Part of a small language model's weights.
Architecture: RMSNorm before each block, rotary positions, untied embeddings.
Each number is 50 + 10 x the weight over its row's rms, rounded and kept within 0 to 99. Layers, rows and columns count from 0. The size before them is the row's rms in percent of the matrix's.

# q: layer 3 attention query, 320x320, rms 0.0562, rows 164-177,196-209,228-241,259-273,291-304, columns 160-239
# k: layer 3 attention key, 64x320, rms 0.066, rows 35-48, columns 160-239
q259 091:55 43 49 47 55 48 37 65 54 57 33 43 61 63 45 40 47 62 51 58 28 61 43 50 57 67 45 35 47 74 62 54 22 40 50 45 52 57 52 63 51 54 49 56 54 46 47 57 44 63 46 50 47 53 61 42 52 48 52 47 46 64 53 48 57 56 34 73 43 40 52 46 47 42 50 34 52 54 50 54
q291 122:58 39 44 52 54 52 46 68 42 42 42 44 51 47 62 50 44 55 52 63 43 54 66 52 47 66 36 45 50 62 38 63 36 39 38 54 48 52 40 56 45 32 60 58 48 48 60 44 46 44 47 50 59 47 76 38 50 48 41 38 33 55 32 32 50 39 55 55 48 45 39 53 46 45 44 43 69 59 45 48
k35 075:33 53 72 67 38 64 60 40 56 58 55 55 60 46 47 57 52 61 47 52 46 42 75 53 55 57 45 54 50 44 58 55 46 39 65 42 71 35 55 61 55 42 43 24 51 42 43 56 54 40 54 57 46 72 36 49 45 67 51 56 53 52 47 60 60 45 50 61 61 62 39 43 43 38 43 45 59 64 38 57
q164 096:42 26 41 39 54 48 51 31 48 37 43 63 49 46 40 27 58 58 57 51 52 45 56 50 65 52 34 63 40 48 44 62 55 55 34 57 55 45 64 55 46 56 52 81 56 34 27 56 56 47 36 37 66 60 33 60 55 45 41 55 53 50 35 44 49 65 38 54 39 55 65 59 38 31 45 46 49 28 48 51
q196 078:70 62 44 31 66 32 47 52 37 67 44 51 49 57 71 37 59 34 44 39 54 47 32 24 63 36 54 45 53 48 48 55 54 61 40 42 48 55 57 48 64 52 52 59 72 62 44 54 63 60 41 54 65 53 58 64 68 48 39 50 47 54 84 49 44 42 57 31 43 54 39 66 54 56 47 46 39 56 60 45
q228 106:43 50 61 47 67 51 49 46 47 42 66 35 36 55 44 53 68 48 40 62 63 61 44 61 53 36 44 50 49 39 54 36 61 58 41 53 53 50 37 41 51 64 66 54 67 65 23 51 46 53 33 56 40 34 48 60 43 56 38 29 63 37 48 61 44 49 48 41 52 58 53 49 59 65 63 42 51 42 44 54
q260 094:50 39 47 44 36 57 50 35 68 48 40 54 44 64 59 43 67 49 20 46 67 46 38 74 51 55 56 74 60 39 41 66 53 47 56 54 41 33 51 54 54 68 39 67 67 61 47 36 43 55 44 57 49 50 46 47 40 56 48 45 55 40 60 43 44 49 57 41 33 40 66 64 49 65 53 42 63 46 50 57
q292 124:44 62 61 33 41 41 40 51 57 38 48 62 28 55 51 59 45 44 56 48 48 55 39 48 44 44 55 40 31 38 66 47 64 62 56 58 62 55 50 35 47 56 63 40 76 47 45 53 49 51 68 48 41 60 44 55 53 31 60 39 64 28 49 41 50 40 66 49 43 64 50 43 46 68 59 44 56 50 35 56
k36 106:60 35 28 47 59 64 32 59 42 35 51 49 44 47 42 48 43 36 60 67 56 58 41 32 52 30 47 49 45 45 58 60 52 50 43 65 43 59 44 40 58 55 49 56 41 46 69 46 67 53 49 38 43 39 51 61 58 44 64 28 44 64 58 53 41 53 39 41 54 38 55 33 63 53 47 54 47 55 37 41
q165 111:59 63 52 56 44 52 42 58 55 48 41 43 57 54 41 68 35 54 46 47 49 45 34 42 45 54 50 56 54 53 50 44 47 37 59 48 52 54 50 57 57 40 46 38 26 67 64 42 56 54 48 42 48 52 54 37 59 59 57 48 44 52 62 46 51 57 56 38 68 30 38 48 65 52 40 57 46 58 59 42
q197 110:42 48 60 55 57 62 45 55 52 42 51 45 51 57 33 65 42 63 44 38 50 45 41 63 39 51 62 46 57 53 65 30 54 36 57 38 78 53 65 51 54 45 49 54 47 47 58 46 47 52 60 44 29 51 33 43 29 55 55 40 68 57 45 69 58 57 40 55 64 49 62 34 76 51 37 42 53 41 51 48
q229 106:63 42 39 66 50 53 50 60 54 60 37 59 65 54 52 45 24 31 55 51 43 40 56 37 49 62 49 38 49 79 51 48 47 29 49 59 47 49 50 57 46 33 32 45 26 43 56 51 54 37 54 56 50 64 47 35 60 50 49 61 43 45 42 37 43 70 46 56 61 40 49 59 46 46 23 50 44 51 43 37
q261 109:63 50 47 49 70 55 39 60 52 53 29 49 53 53 37 44 42 57 58 54 35 45 58 46 63 60 36 46 48 63 67 48 28 36 37 36 66 48 54 70 56 39 64 50 26 43 56 60 45 39 47 59 58 39 55 45 68 49 54 64 43 49 46 43 56 59 41 76 39 50 48 60 41 46 57 42 42 49 57 44
q293 138:72 36 49 68 63 50 55 63 35 68 49 47 60 50 55 53 60 47 54 61 48 60 50 55 51 68 40 55 60 65 28 53 41 35 51 45 51 51 41 56 51 38 45 50 29 50 52 40 57 39 41 52 58 45 52 46 45 70 43 47 41 56 54 36 51 50 53 56 50 43 47 55 49 44 37 62 53 61 56 42
k37 100:47 59 57 74 49 65 63 42 53 59 37 49 73 46 47 61 40 59 56 38 48 51 45 40 69 59 52 45 37 39 54 61 52 26 57 44 63 53 41 51 62 45 41 39 41 31 50 42 45 41 65 49 42 58 45 57 47 40 47 54 52 51 59 57 71 46 40 55 53 53 39 33 53 47 33 52 73 67 47 50
q166 097:52 61 47 54 50 37 62 56 51 59 41 60 53 42 70 55 52 56 53 38 45 81 52 45 49 53 57 47 53 46 36 53 74 61 59 51 35 53 47 47 53 51 49 53 43 56 60 42 45 50 57 42 43 52 49 55 61 33 58 32 66 36 47 53 69 29 73 41 57 53 63 42 34 53 49 65 58 66 56 65
q198 083:55 58 45 54 56 46 46 37 52 48 56 53 50 34 44 56 57 41 50 55 75 58 69 47 41 30 40 50 66 55 60 53 43 47 41 48 35 50 48 45 18 57 52 43 43 35 50 52 52 47 52 50 58 41 42 56 32 49 48 57 41 53 27 40 47 48 52 41 35 52 46 38 46 56 57 45 46 65 49 37
q230 090:51 41 65 59 58 38 51 58 28 49 68 47 52 36 35 49 57 59 60 60 38 68 48 56 55 52 32 35 33 40 43 63 55 68 48 46 50 44 44 44 55 49 47 45 41 49 56 55 46 51 52 39 60 46 46 50 74 44 40 55 45 36 60 59 53 62 47 48 55 55 31 50 43 65 54 58 46 49 64 56
q262 102:39 43 68 62 43 43 47 40 41 61 65 52 56 32 55 65 55 39 54 36 44 69 51 43 41 33 66 56 42 38 56 41 60 59 42 61 50 67 36 38 45 48 54 49 38 54 54 56 63 54 60 43 46 65 55 55 57 32 58 48 68 51 51 55 46 44 70 56 42 53 49 31 41 59 52 68 60 51 62 45
q294 092:64 55 45 46 56 58 60 62 37 45 61 60 41 42 55 53 72 61 55 68 53 53 54 45 47 57 51 55 67 53 55 43 55 52 51 43 42 47 46 43 60 59 50 47 46 56 41 51 32 30 30 43 50 45 53 37 42 74 34 51 55 63 46 65 46 47 68 50 52 63 44 52 40 48 53 47 39 37 46 53
k38 102:52 42 57 23 36 43 40 44 45 41 57 40 40 49 47 43 61 28 39 69 54 51 50 50 47 60 37 48 46 67 58 65 52 70 39 48 58 40 49 54 54 59 49 51 55 49 56 57 30 51 43 68 56 48 52 35 39 58 42 43 44 43 62 42 36 51 45 58 56 74 49 46 37 46 46 44 58 60 46 49
q167 104:52 49 45 38 51 64 39 56 40 40 70 43 46 55 25 41 45 41 64 53 48 47 45 45 55 51 49 48 50 59 62 50 39 50 41 49 55 40 39 44 70 56 43 60 59 54 39 51 52 45 29 43 69 57 57 67 53 62 43 47 51 59 61 50 43 51 28 44 49 55 35 56 49 42 57 43 40 44 39 57
q199 083:54 51 52 48 48 48 67 64 46 59 46 52 55 68 45 41 34 52 45 55 41 56 45 55 53 74 65 45 39 50 51 51 35 50 60 42 53 46 56 42 73 62 49 44 47 64 58 27 51 63 54 49 40 53 60 43 54 40 41 51 56 41 75 51 67 58 60 46 70 50 52 45 48 40 42 44 50 62 61 62
q231 106:38 59 54 57 57 62 48 40 61 53 50 50 39 56 58 45 55 55 43 48 60 44 41 37 44 46 52 53 58 52 60 24 52 61 59 54 76 47 61 57 60 63 46 47 62 40 43 53 51 53 51 52 43 48 49 65 41 59 51 51 70 58 56 49 43 55 53 54 46 42 66 41 53 51 67 47 55 53 51 46
q263 102:62 43 36 43 56 42 47 46 51 47 44 49 49 63 47 21 43 59 44 70 69 30 38 74 57 57 30 53 57 51 29 55 43 32 57 53 38 39 54 87 49 55 45 56 50 48 49 42 39 51 46 52 75 53 60 36 49 66 42 45 44 53 45 40 56 50 38 63 56 57 44 74 47 50 53 37 36 45 46 60
q295 109:43 45 54 44 45 42 30 38 67 51 37 50 49 60 48 36 40 45 28 48 41 48 34 47 58 48 44 41 35 45 61 58 61 57 43 63 64 52 53 57 47 59 55 57 75 44 46 53 49 50 79 56 47 63 44 46 58 40 64 33 53 41 50 47 48 59 53 61 36 65 48 43 45 56 49 56 57 57 46 49
k39 105:47 49 52 56 57 46 48 45 50 48 61 52 44 36 56 48 36 53 54 47 52 65 50 50 52 41 63 51 37 37 49 43 50 68 43 75 48 56 49 54 54 70 55 49 49 56 52 53 63 58 44 40 35 45 41 54 63 56 53 39 70 55 42 59 45 49 63 44 54 31 53 34 59 63 68 60 44 30 57 49
q168 110:50 64 61 49 45 40 59 57 60 54 32 38 49 38 54 62 42 47 43 48 47 53 58 43 33 57 53 48 60 49 45 54 67 43 60 57 56 50 43 65 28 37 55 27 37 57 59 37 44 60 62 48 31 45 51 39 46 41 57 41 49 51 42 61 54 34 68 58 45 37 52 44 45 54 33 51 57 67 47 52
q200 089:49 51 67 54 36 53 39 35 60 45 61 46 41 31 23 70 58 56 42 48 49 37 57 61 27 58 42 68 64 59 60 26 51 53 56 48 57 34 61 47 36 55 60 58 42 30 33 60 37 57 55 45 42 58 41 35 48 49 54 51 58 53 34 59 52 53 41 62 44 60 59 35 62 53 46 40 70 41 46 31
q232 125:51 44 52 62 57 45 48 52 52 55 51 58 70 41 51 39 48 48 57 43 34 46 64 52 53 62 53 37 49 63 47 76 52 25 44 57 40 47 48 65 40 30 41 50 31 48 53 42 48 43 50 49 64 63 61 32 50 38 50 57 29 61 46 55 64 56 61 46 51 50 34 53 52 39 27 48 54 52 51 50
q264 119:37 59 61 62 59 44 48 53 45 57 65 32 52 31 43 82 56 57 66 44 33 59 53 41 54 47 53 38 35 47 64 38 53 45 34 49 60 65 40 40 35 46 54 55 33 38 55 62 56 58 61 47 48 61 60 43 59 33 50 38 62 42 60 64 53 48 47 58 44 48 37 34 54 48 41 61 55 57 69 27
q296 142:57 37 43 72 69 55 54 61 39 61 56 50 70 48 58 53 54 47 64 52 44 49 60 60 52 69 36 53 66 61 37 60 36 39 40 49 41 53 32 62 51 40 36 58 24 46 48 40 44 47 28 48 62 48 53 29 39 54 39 48 32 70 50 53 60 50 44 53 56 43 39 57 56 39 36 55 53 53 61 36
k40 109:38 48 60 60 44 56 70 47 67 46 49 50 53 36 49 59 66 52 41 51 45 38 51 57 51 72 43 54 55 51 49 55 53 34 56 36 49 47 43 56 48 44 40 44 41 38 40 46 29 43 55 55 54 61 48 45 32 46 49 71 45 48 49 60 65 45 44 59 54 60 50 43 44 46 51 49 63 56 50 54
q169 081:56 49 48 33 50 67 19 40 46 45 47 46 48 60 57 46 60 41 67 46 56 58 39 49 66 59 41 54 48 68 51 55 45 45 43 44 46 39 51 38 77 47 51 57 67 52 42 63 49 40 49 56 68 65 58 44 57 59 45 35 57 52 57 43 40 61 24 43 52 48 51 64 47 46 50 69 41 68 50 43
q201 085:48 47 50 50 38 46 46 48 59 44 66 39 56 66 54 34 53 49 48 45 42 46 42 47 56 50 55 54 45 44 55 55 56 57 45 43 55 67 57 29 74 52 38 37 57 63 78 47 60 60 40 48 53 31 24 45 56 44 53 45 66 41 57 40 39 70 66 57 58 51 60 41 43 43 57 49 45 48 52 49
q233 100:38 62 51 48 55 58 47 46 53 48 41 58 42 57 34 56 32 60 50 48 65 63 38 51 57 48 49 61 45 62 49 31 57 68 67 45 63 58 65 44 66 62 52 59 65 37 65 49 65 38 51 38 41 52 43 61 53 64 56 61 68 46 79 36 50 50 23 64 51 52 58 52 34 60 55 46 54 51 40 45
q265 105:58 46 40 42 48 66 52 38 60 51 44 49 49 68 56 34 51 42 57 47 46 52 42 53 53 54 41 78 57 58 48 59 56 52 55 46 60 29 65 55 63 58 27 45 67 64 68 49 53 54 30 48 47 44 40 59 49 61 56 57 51 46 57 33 34 56 49 47 59 44 55 61 55 55 47 47 51 42 35 54
q297 103:54 53 56 34 46 49 57 44 65 55 33 41 44 60 48 60 34 55 43 35 49 39 46 37 57 47 53 54 49 52 66 35 75 60 61 46 74 57 59 42 51 59 51 42 64 46 68 54 49 50 66 46 36 57 38 67 55 43 51 60 66 41 67 49 43 58 52 49 54 53 54 45 56 49 36 48 49 53 38 56
k41 103:55 52 37 41 55 45 40 50 44 54 57 57 51 60 54 50 49 52 49 51 38 60 46 58 47 48 59 48 52 36 42 45 43 68 42 61 47 54 47 42 48 63 48 47 49 58 44 60 54 59 45 67 58 41 49 39 59 50 49 37 50 53 55 39 41 44 47 47 47 43 58 68 42 50 60 41 35 42 57 49
q170 077:46 62 55 66 45 35 58 55 64 51 17 53 53 53 60 63 53 53 47 35 59 55 46 57 40 41 57 68 43 51 52 38 60 41 55 49 64 33 57 52 51 50 48 40 50 69 57 40 38 42 72 55 30 56 56 31 41 36 55 59 45 47 48 62 52 43 61 54 63 42 58 57 65 42 29 46 61 57 57 42
q202 097:43 47 59 63 47 49 57 51 41 54 41 36 44 58 57 66 60 42 39 39 55 28 48 46 30 52 60 64 56 55 67 35 45 43 53 45 46 52 48 42 43 52 51 55 59 46 44 58 38 64 60 55 31 69 45 50 34 71 40 65 59 58 66 58 52 52 46 47 43 64 67 47 67 69 40 40 61 36 51 33
q234 098:60 45 57 49 57 43 49 55 65 69 46 49 61 55 51 55 50 52 54 35 57 36 63 56 56 62 49 53 50 67 45 75 34 35 63 58 44 52 55 56 53 27 38 60 34 44 54 41 47 34 47 52 52 51 66 25 51 47 58 55 34 52 56 58 43 59 59 49 60 47 49 58 54 38 38 51 59 45 57 57
q266 116:56 57 57 47 57 44 40 61 41 57 52 22 66 46 55 59 41 58 56 47 47 58 58 53 39 54 45 38 47 69 70 55 30 28 41 52 56 52 44 56 43 34 57 40 35 41 57 66 63 57 53 47 46 58 76 38 46 40 33 41 48 58 64 66 58 54 45 59 51 46 40 47 53 38 47 49 56 61 65 33
q298 093:69 61 35 56 59 58 62 53 39 36 43 54 62 48 56 61 76 46 67 47 49 52 63 59 40 77 46 53 54 46 41 61 47 39 57 61 36 52 50 59 58 36 38 52 27 49 49 22 58 50 22 61 53 46 51 35 44 49 43 43 44 56 56 54 56 31 59 57 48 53 64 50 60 50 38 58 52 52 49 51
k42 080:55 55 52 46 52 60 55 71 62 54 52 51 52 35 42 52 62 44 48 50 45 57 61 48 53 50 50 52 64 39 65 73 51 50 50 39 50 61 46 31 57 43 36 39 50 55 40 46 44 50 33 59 57 58 43 47 39 63 53 62 42 57 43 44 45 45 36 56 46 41 47 39 44 50 57 52 52 61 32 27
q171 095:59 49 57 47 47 54 38 62 53 66 50 34 38 44 27 37 53 51 60 47 41 53 51 40 51 51 38 64 71 63 61 79 58 53 52 54 53 61 29 53 52 39 37 35 46 50 75 39 38 32 44 49 55 44 30 61 43 52 45 51 54 62 52 58 41 41 60 49 51 59 42 58 43 33 51 35 42 60 46 59
q203 109:44 43 61 52 48 48 51 43 48 49 77 31 47 51 27 62 49 41 39 34 48 52 60 49 36 34 42 63 52 58 59 55 59 46 56 50 40 53 31 43 39 47 52 46 46 32 42 53 50 53 44 51 34 47 41 48 38 49 46 45 52 38 52 57 46 46 45 58 31 49 52 44 55 45 46 47 57 45 42 41
q235 102:37 33 54 57 41 42 41 54 62 62 57 60 39 69 35 39 58 52 42 30 54 51 61 33 36 50 57 56 47 54 74 56 44 49 63 43 53 62 58 56 56 45 58 49 53 47 57 55 66 44 54 51 57 55 46 59 40 42 44 60 63 28 50 52 44 52 51 35 60 36 44 42 48 63 47 41 45 43 37 34
q267 095:43 54 63 52 41 52 54 64 51 60 68 59 43 34 44 62 47 46 60 38 47 53 62 43 46 54 35 47 45 48 58 67 50 43 63 51 54 48 43 55 43 47 55 51 50 64 61 57 58 42 62 40 40 58 59 36 52 41 38 47 61 18 53 48 46 54 38 54 46 41 53 41 44 49 38 60 46 45 64 30
q299 094:45 26 53 60 49 41 51 48 69 49 56 43 49 27 56 57 45 51 50 53 62 57 48 42 38 51 46 51 75 54 58 58 54 51 51 59 52 55 36 63 41 34 43 61 45 38 45 44 57 38 38 58 36 63 43 58 42 52 51 50 57 41 57 41 65 37 33 41 52 36 53 45 49 39 43 43 31 58 52 40
k43 105:47 68 65 59 56 46 74 33 59 47 66 45 64 58 54 46 55 39 49 51 55 74 54 57 51 45 65 69 46 53 60 54 56 56 54 49 65 36 52 37 59 58 29 43 45 71 52 38 52 61 63 49 55 48 57 55 56 41 49 69 56 40 59 39 66 42 55 62 33 46 54 67 43 74 39 56 51 39 62 60
q172 085:43 51 58 53 52 41 41 51 43 46 46 52 37 42 66 48 44 44 71 51 58 21 56 45 44 53 64 64 61 49 51 53 51 50 76 55 67 62 52 45 23 49 36 49 54 45 47 67 56 38 57 52 50 75 54 49 51 48 53 64 39 62 54 34 43 53 54 55 56 50 31 29 54 42 54 54 53 53 46 39
q204 101:42 62 61 51 49 38 45 57 34 50 55 50 62 80 51 45 59 48 53 43 37 42 54 54 57 66 56 50 45 40 60 51 56 43 43 46 39 46 43 15 66 44 40 68 58 48 37 53 53 62 42 37 57 49 40 43 77 65 44 43 62 52 57 38 51 52 36 61 52 44 51 48 35 52 38 56 53 48 46 37
q236 104:44 43 37 51 40 47 37 42 56 64 38 28 51 57 47 56 47 52 53 37 64 44 66 61 51 45 71 48 43 43 50 51 54 46 64 59 49 55 44 44 39 22 29 50 44 62 61 28 50 57 55 53 37 51 57 43 45 49 59 43 58 59 45 28 53 52 47 59 60 50 53 60 51 43 35 56 47 58 47 28
q268 099:50 52 38 45 42 58 43 52 37 49 49 39 42 59 45 54 51 58 57 44 43 37 56 51 52 61 58 41 59 63 45 46 59 45 62 48 58 48 55 34 50 50 46 48 59 54 57 49 61 69 50 49 45 42 71 37 59 53 43 45 55 50 59 43 44 32 45 61 51 42 49 54 72 26 49 57 47 58 51 45
q300 101:45 43 67 61 51 42 50 41 64 49 63 43 41 46 46 60 59 52 65 32 59 49 78 46 59 60 50 58 51 53 53 64 49 48 64 54 55 38 50 55 40 40 53 50 44 45 59 30 52 63 47 48 31 50 60 49 46 43 53 58 48 46 55 51 59 50 43 58 44 51 46 42 51 56 55 61 46 72 40 42
k44 097:47 33 69 57 54 58 53 47 45 61 59 54 57 45 61 49 48 59 60 39 49 60 58 56 37 50 57 44 63 40 63 46 45 49 49 45 39 51 40 49 47 21 43 41 46 44 56 63 47 52 41 61 46 43 53 51 52 50 45 59 42 32 31 42 57 65 45 48 55 47 44 63 44 45 57 41 32 42 71 25
q173 094:55 54 46 38 54 72 33 55 58 64 46 42 44 51 47 42 42 51 64 52 50 42 35 50 57 62 48 58 53 63 54 57 57 43 57 34 66 59 50 40 60 48 34 53 53 57 62 45 57 25 36 48 40 60 55 64 51 45 60 31 46 60 66 68 36 52 43 51 39 57 32 54 49 30 44 59 50 64 48 35
q205 087:47 47 52 53 60 51 56 48 59 57 62 39 39 64 38 41 46 55 46 42 41 50 49 43 51 54 54 46 41 66 51 43 43 41 48 56 50 50 52 32 50 68 48 49 52 56 51 41 50 41 47 52 28 59 47 50 45 53 62 47 57 26 64 51 46 64 57 65 61 61 58 47 57 25 33 63 63 55 62 42
q237 090:41 61 63 51 51 48 40 50 52 57 45 51 48 48 45 56 36 64 58 38 53 56 65 56 64 62 63 69 49 60 66 67 65 34 62 52 61 62 61 57 66 45 27 58 55 50 55 40 63 36 52 59 48 51 41 52 45 49 59 47 51 49 67 44 48 67 34 60 56 38 50 46 61 46 40 41 57 56 43 31
q269 096:66 55 43 49 45 51 29 64 59 45 35 39 37 63 47 47 40 69 58 51 51 54 45 67 67 70 38 39 60 70 46 70 57 41 56 41 53 33 50 64 45 50 39 49 45 59 63 58 55 42 51 54 55 62 55 31 58 52 46 50 44 48 45 51 47 55 40 67 63 39 46 60 56 33 31 46 61 56 50 47
q301 088:56 52 51 45 54 62 45 45 63 51 44 36 45 54 52 63 37 62 65 46 52 58 49 52 45 78 53 59 59 55 54 58 58 47 50 56 70 65 56 77 53 39 29 50 49 55 55 48 54 50 54 52 36 58 50 46 53 28 65 59 38 50 63 48 53 43 41 47 68 34 57 45 55 43 47 60 55 58 45 52
k45 089:62 60 53 59 47 51 57 49 61 59 57 56 69 63 59 47 43 55 67 45 51 67 49 53 60 52 63 50 55 42 48 47 50 54 45 36 64 54 46 56 66 50 46 29 43 60 55 51 62 43 49 68 51 32 39 55 52 50 51 60 56 43 51 39 57 55 39 46 47 42 46 51 44 63 43 54 37 54 48 54
q174 089:66 47 47 43 55 77 46 53 37 33 60 42 40 58 44 55 54 36 62 55 49 39 38 34 57 58 43 43 58 62 46 59 44 26 47 43 69 37 29 57 70 56 36 57 38 60 45 54 53 41 49 49 61 50 49 57 48 56 49 54 60 61 65 58 41 46 32 44 57 48 33 66 56 51 57 56 49 54 27 30
q206 085:48 51 48 35 53 58 56 58 53 41 53 52 42 72 42 47 53 45 40 55 50 66 47 54 62 67 44 56 38 49 46 49 52 41 44 60 37 34 52 40 79 56 54 55 62 61 55 35 55 75 50 39 53 53 44 54 59 45 47 39 57 41 73 32 54 68 62 61 66 52 66 58 27 50 30 42 56 34 39 40
q238 111:46 57 42 53 32 59 50 44 64 54 40 44 53 51 57 43 50 58 46 37 58 46 51 44 38 46 67 64 60 58 66 40 42 45 56 45 61 61 56 56 62 39 34 55 67 60 63 38 56 46 50 69 50 58 38 54 45 50 64 53 59 65 55 27 53 67 34 46 57 42 70 62 65 42 58 56 55 63 49 26
q270 090:53 31 29 47 45 51 52 50 64 41 33 56 49 57 54 44 55 65 40 57 55 43 38 70 56 72 42 43 50 54 46 60 75 31 59 41 51 26 45 70 58 52 45 49 53 62 46 47 31 58 50 62 54 62 47 35 49 50 35 44 58 53 47 29 59 53 47 59 61 57 62 68 61 51 47 42 48 45 55 50
q302 094:52 52 63 53 43 48 60 45 73 58 51 32 55 65 54 44 36 52 53 31 46 57 47 53 49 48 28 58 46 53 58 62 38 36 44 50 65 39 48 69 42 34 35 44 48 57 61 44 63 41 64 58 50 45 57 44 50 27 58 65 56 54 60 43 60 50 27 29 54 34 68 52 50 47 41 60 57 76 42 51
k46 094:52 53 48 51 65 54 58 60 53 53 36 52 58 52 57 54 33 56 61 46 49 63 44 49 56 50 70 56 54 47 54 47 32 35 47 54 50 47 63 58 53 47 58 37 47 48 42 54 75 59 64 39 42 34 45 61 61 48 46 51 58 70 51 51 54 66 49 62 46 34 69 58 72 62 46 41 40 47 61 47
q175 083:63 61 51 45 52 63 46 46 49 35 58 40 52 55 49 55 61 50 60 56 40 49 36 45 66 46 43 58 48 36 52 60 40 62 37 34 50 26 52 39 78 60 41 64 47 63 31 55 61 36 42 53 64 50 71 58 38 62 58 46 65 40 63 49 52 45 48 55 69 60 57 62 50 49 64 56 45 72 48 42
q207 099:54 57 32 59 51 55 49 50 62 48 37 51 45 61 46 41 46 58 52 57 47 72 39 56 57 49 64 59 45 43 39 57 57 45 39 49 66 66 64 42 69 47 40 51 70 74 58 42 61 39 42 44 43 33 47 56 67 43 57 47 38 47 59 50 45 65 55 54 69 36 50 43 49 39 35 56 52 56 54 56
q239 093:39 69 49 52 40 66 55 31 44 45 55 60 35 39 55 59 35 43 46 53 67 58 46 56 31 38 51 61 60 47 63 29 54 61 51 39 63 61 66 47 62 78 26 60 60 59 55 59 56 52 47 53 43 45 47 67 58 53 53 64 55 63 60 40 45 55 49 58 50 55 75 55 58 57 50 52 62 56 45 41
q271 100:58 46 39 54 46 47 54 57 32 65 31 44 52 51 61 48 57 74 44 55 58 42 43 63 51 64 51 35 48 54 32 53 41 48 59 34 42 48 42 52 39 36 51 43 62 41 56 46 49 44 50 57 63 67 54 32 57 61 39 54 34 81 34 51 59 36 55 41 70 48 52 48 46 33 63 50 54 55 47 56
q303 090:41 41 51 39 52 64 48 37 57 59 52 46 40 59 49 47 32 50 47 54 49 59 53 50 52 30 45 41 38 54 45 51 54 43 45 52 64 48 61 52 49 60 51 75 53 61 48 67 47 45 60 47 33 55 49 64 71 35 71 68 49 49 51 42 54 72 52 57 56 58 57 52 53 51 46 64 50 45 59 51
k47 089:54 46 55 53 46 51 57 47 31 55 56 35 54 63 64 46 38 51 55 27 51 59 48 41 44 49 54 45 45 58 50 39 40 67 36 77 54 55 55 55 48 69 81 49 73 53 56 62 60 45 44 49 46 35 49 55 46 50 54 50 45 62 60 67 36 58 64 43 57 48 58 59 63 53 65 40 39 40 70 49
q176 076:60 34 34 58 55 63 46 48 55 52 38 56 66 52 59 48 45 40 54 41 40 56 61 63 53 32 39 38 42 57 45 56 55 45 58 48 47 41 58 46 33 56 42 53 64 62 55 52 54 27 39 31 46 55 54 67 48 39 60 72 38 71 34 53 54 44 43 54 58 45 52 54 61 33 49 63 60 45 42 56
q208 109:66 51 43 42 50 49 40 47 49 66 36 50 52 64 55 35 65 37 49 61 61 39 51 50 40 31 39 47 67 46 57 65 38 50 51 52 52 63 49 28 54 44 66 68 63 54 36 75 53 43 27 53 58 60 47 48 40 51 39 58 36 59 55 58 43 53 62 45 40 74 46 58 51 60 62 33 49 52 39 49
q240 083:61 77 67 45 58 51 61 54 50 49 52 60 44 63 41 50 39 34 26 47 68 52 59 52 61 24 49 61 55 41 45 48 53 40 50 55 50 55 44 35 65 52 47 62 56 48 33 39 47 55 41 47 42 35 53 57 25 59 49 46 53 47 63 51 41 62 57 45 46 51 50 47 37 64 56 52 38 43 39 62
q272 095:53 39 43 45 55 58 62 55 50 62 38 53 37 49 51 51 60 47 57 49 44 68 49 47 45 67 49 60 49 48 37 48 68 53 62 36 58 38 57 32 47 50 47 61 57 79 43 45 50 54 29 59 54 53 52 51 36 47 41 47 60 46 52 52 47 36 59 28 58 44 50 52 58 34 55 55 61 42 44 48
q304 094:49 46 62 53 50 49 54 45 44 51 37 65 35 44 34 46 37 48 38 57 60 37 45 40 50 51 70 48 41 50 29 34 61 61 57 61 58 45 49 33 64 51 50 42 61 47 46 40 50 49 64 72 37 59 59 46 39 51 58 45 58 47 53 50 57 42 83 52 57 54 55 30 44 68 41 54 50 45 30 45
k48 107:45 39 56 63 62 52 46 60 48 54 58 40 60 44 46 49 49 67 51 66 50 48 48 50 59 61 45 30 49 50 59 55 39 51 37 52 47 60 40 59 38 40 58 51 36 40 45 74 38 35 42 44 53 57 54 37 37 48 38 44 44 54 36 65 59 50 40 56 56 62 35 63 41 33 51 46 48 58 61 62
q177 089:59 69 33 45 52 62 48 55 59 36 54 43 43 56 56 54 45 46 37 48 51 34 54 46 44 37 50 62 61 43 50 62 62 55 35 53 54 58 29 60 58 38 46 33 67 48 58 33 52 45 50 35 43 50 67 58 45 50 46 50 37 61 40 43 41 42 59 68 40 36 39 61 42 53 57 68 49 55 43 51
q209 082:63 63 37 48 70 48 49 61 28 50 34 45 56 56 69 55 43 38 60 58 47 43 37 37 62 43 52 59 49 58 44 55 29 48 42 54 32 49 45 37 55 40 60 42 49 50 47 55 62 61 41 51 53 39 58 59 57 47 43 60 50 44 40 69 48 43 52 46 50 39 29 72 44 47 51 47 45 34 48 44
q241 098:60 47 38 45 59 59 62 55 55 53 58 72 62 54 49 47 39 58 38 28 61 59 57 51 62 45 66 66 58 52 41 59 43 36 46 55 53 44 46 54 53 37 44 71 54 59 62 39 74 50 48 56 49 47 44 44 46 51 58 45 39 57 38 52 42 51 47 48 45 32 35 68 67 50 32 57 47 37 47 43
q273 085:65 41 43 48 66 43 41 48 40 49 43 54 49 59 45 58 74 45 41 51 46 70 22 56 70 60 43 55 47 54 36 51 50 45 46 38 47 37 49 38 45 58 48 52 56 75 58 40 63 77 45 47 58 30 68 37 46 55 45 36 39 50 50 38 42 45 42 52 46 49 51 69 54 47 50 45 53 32 29 36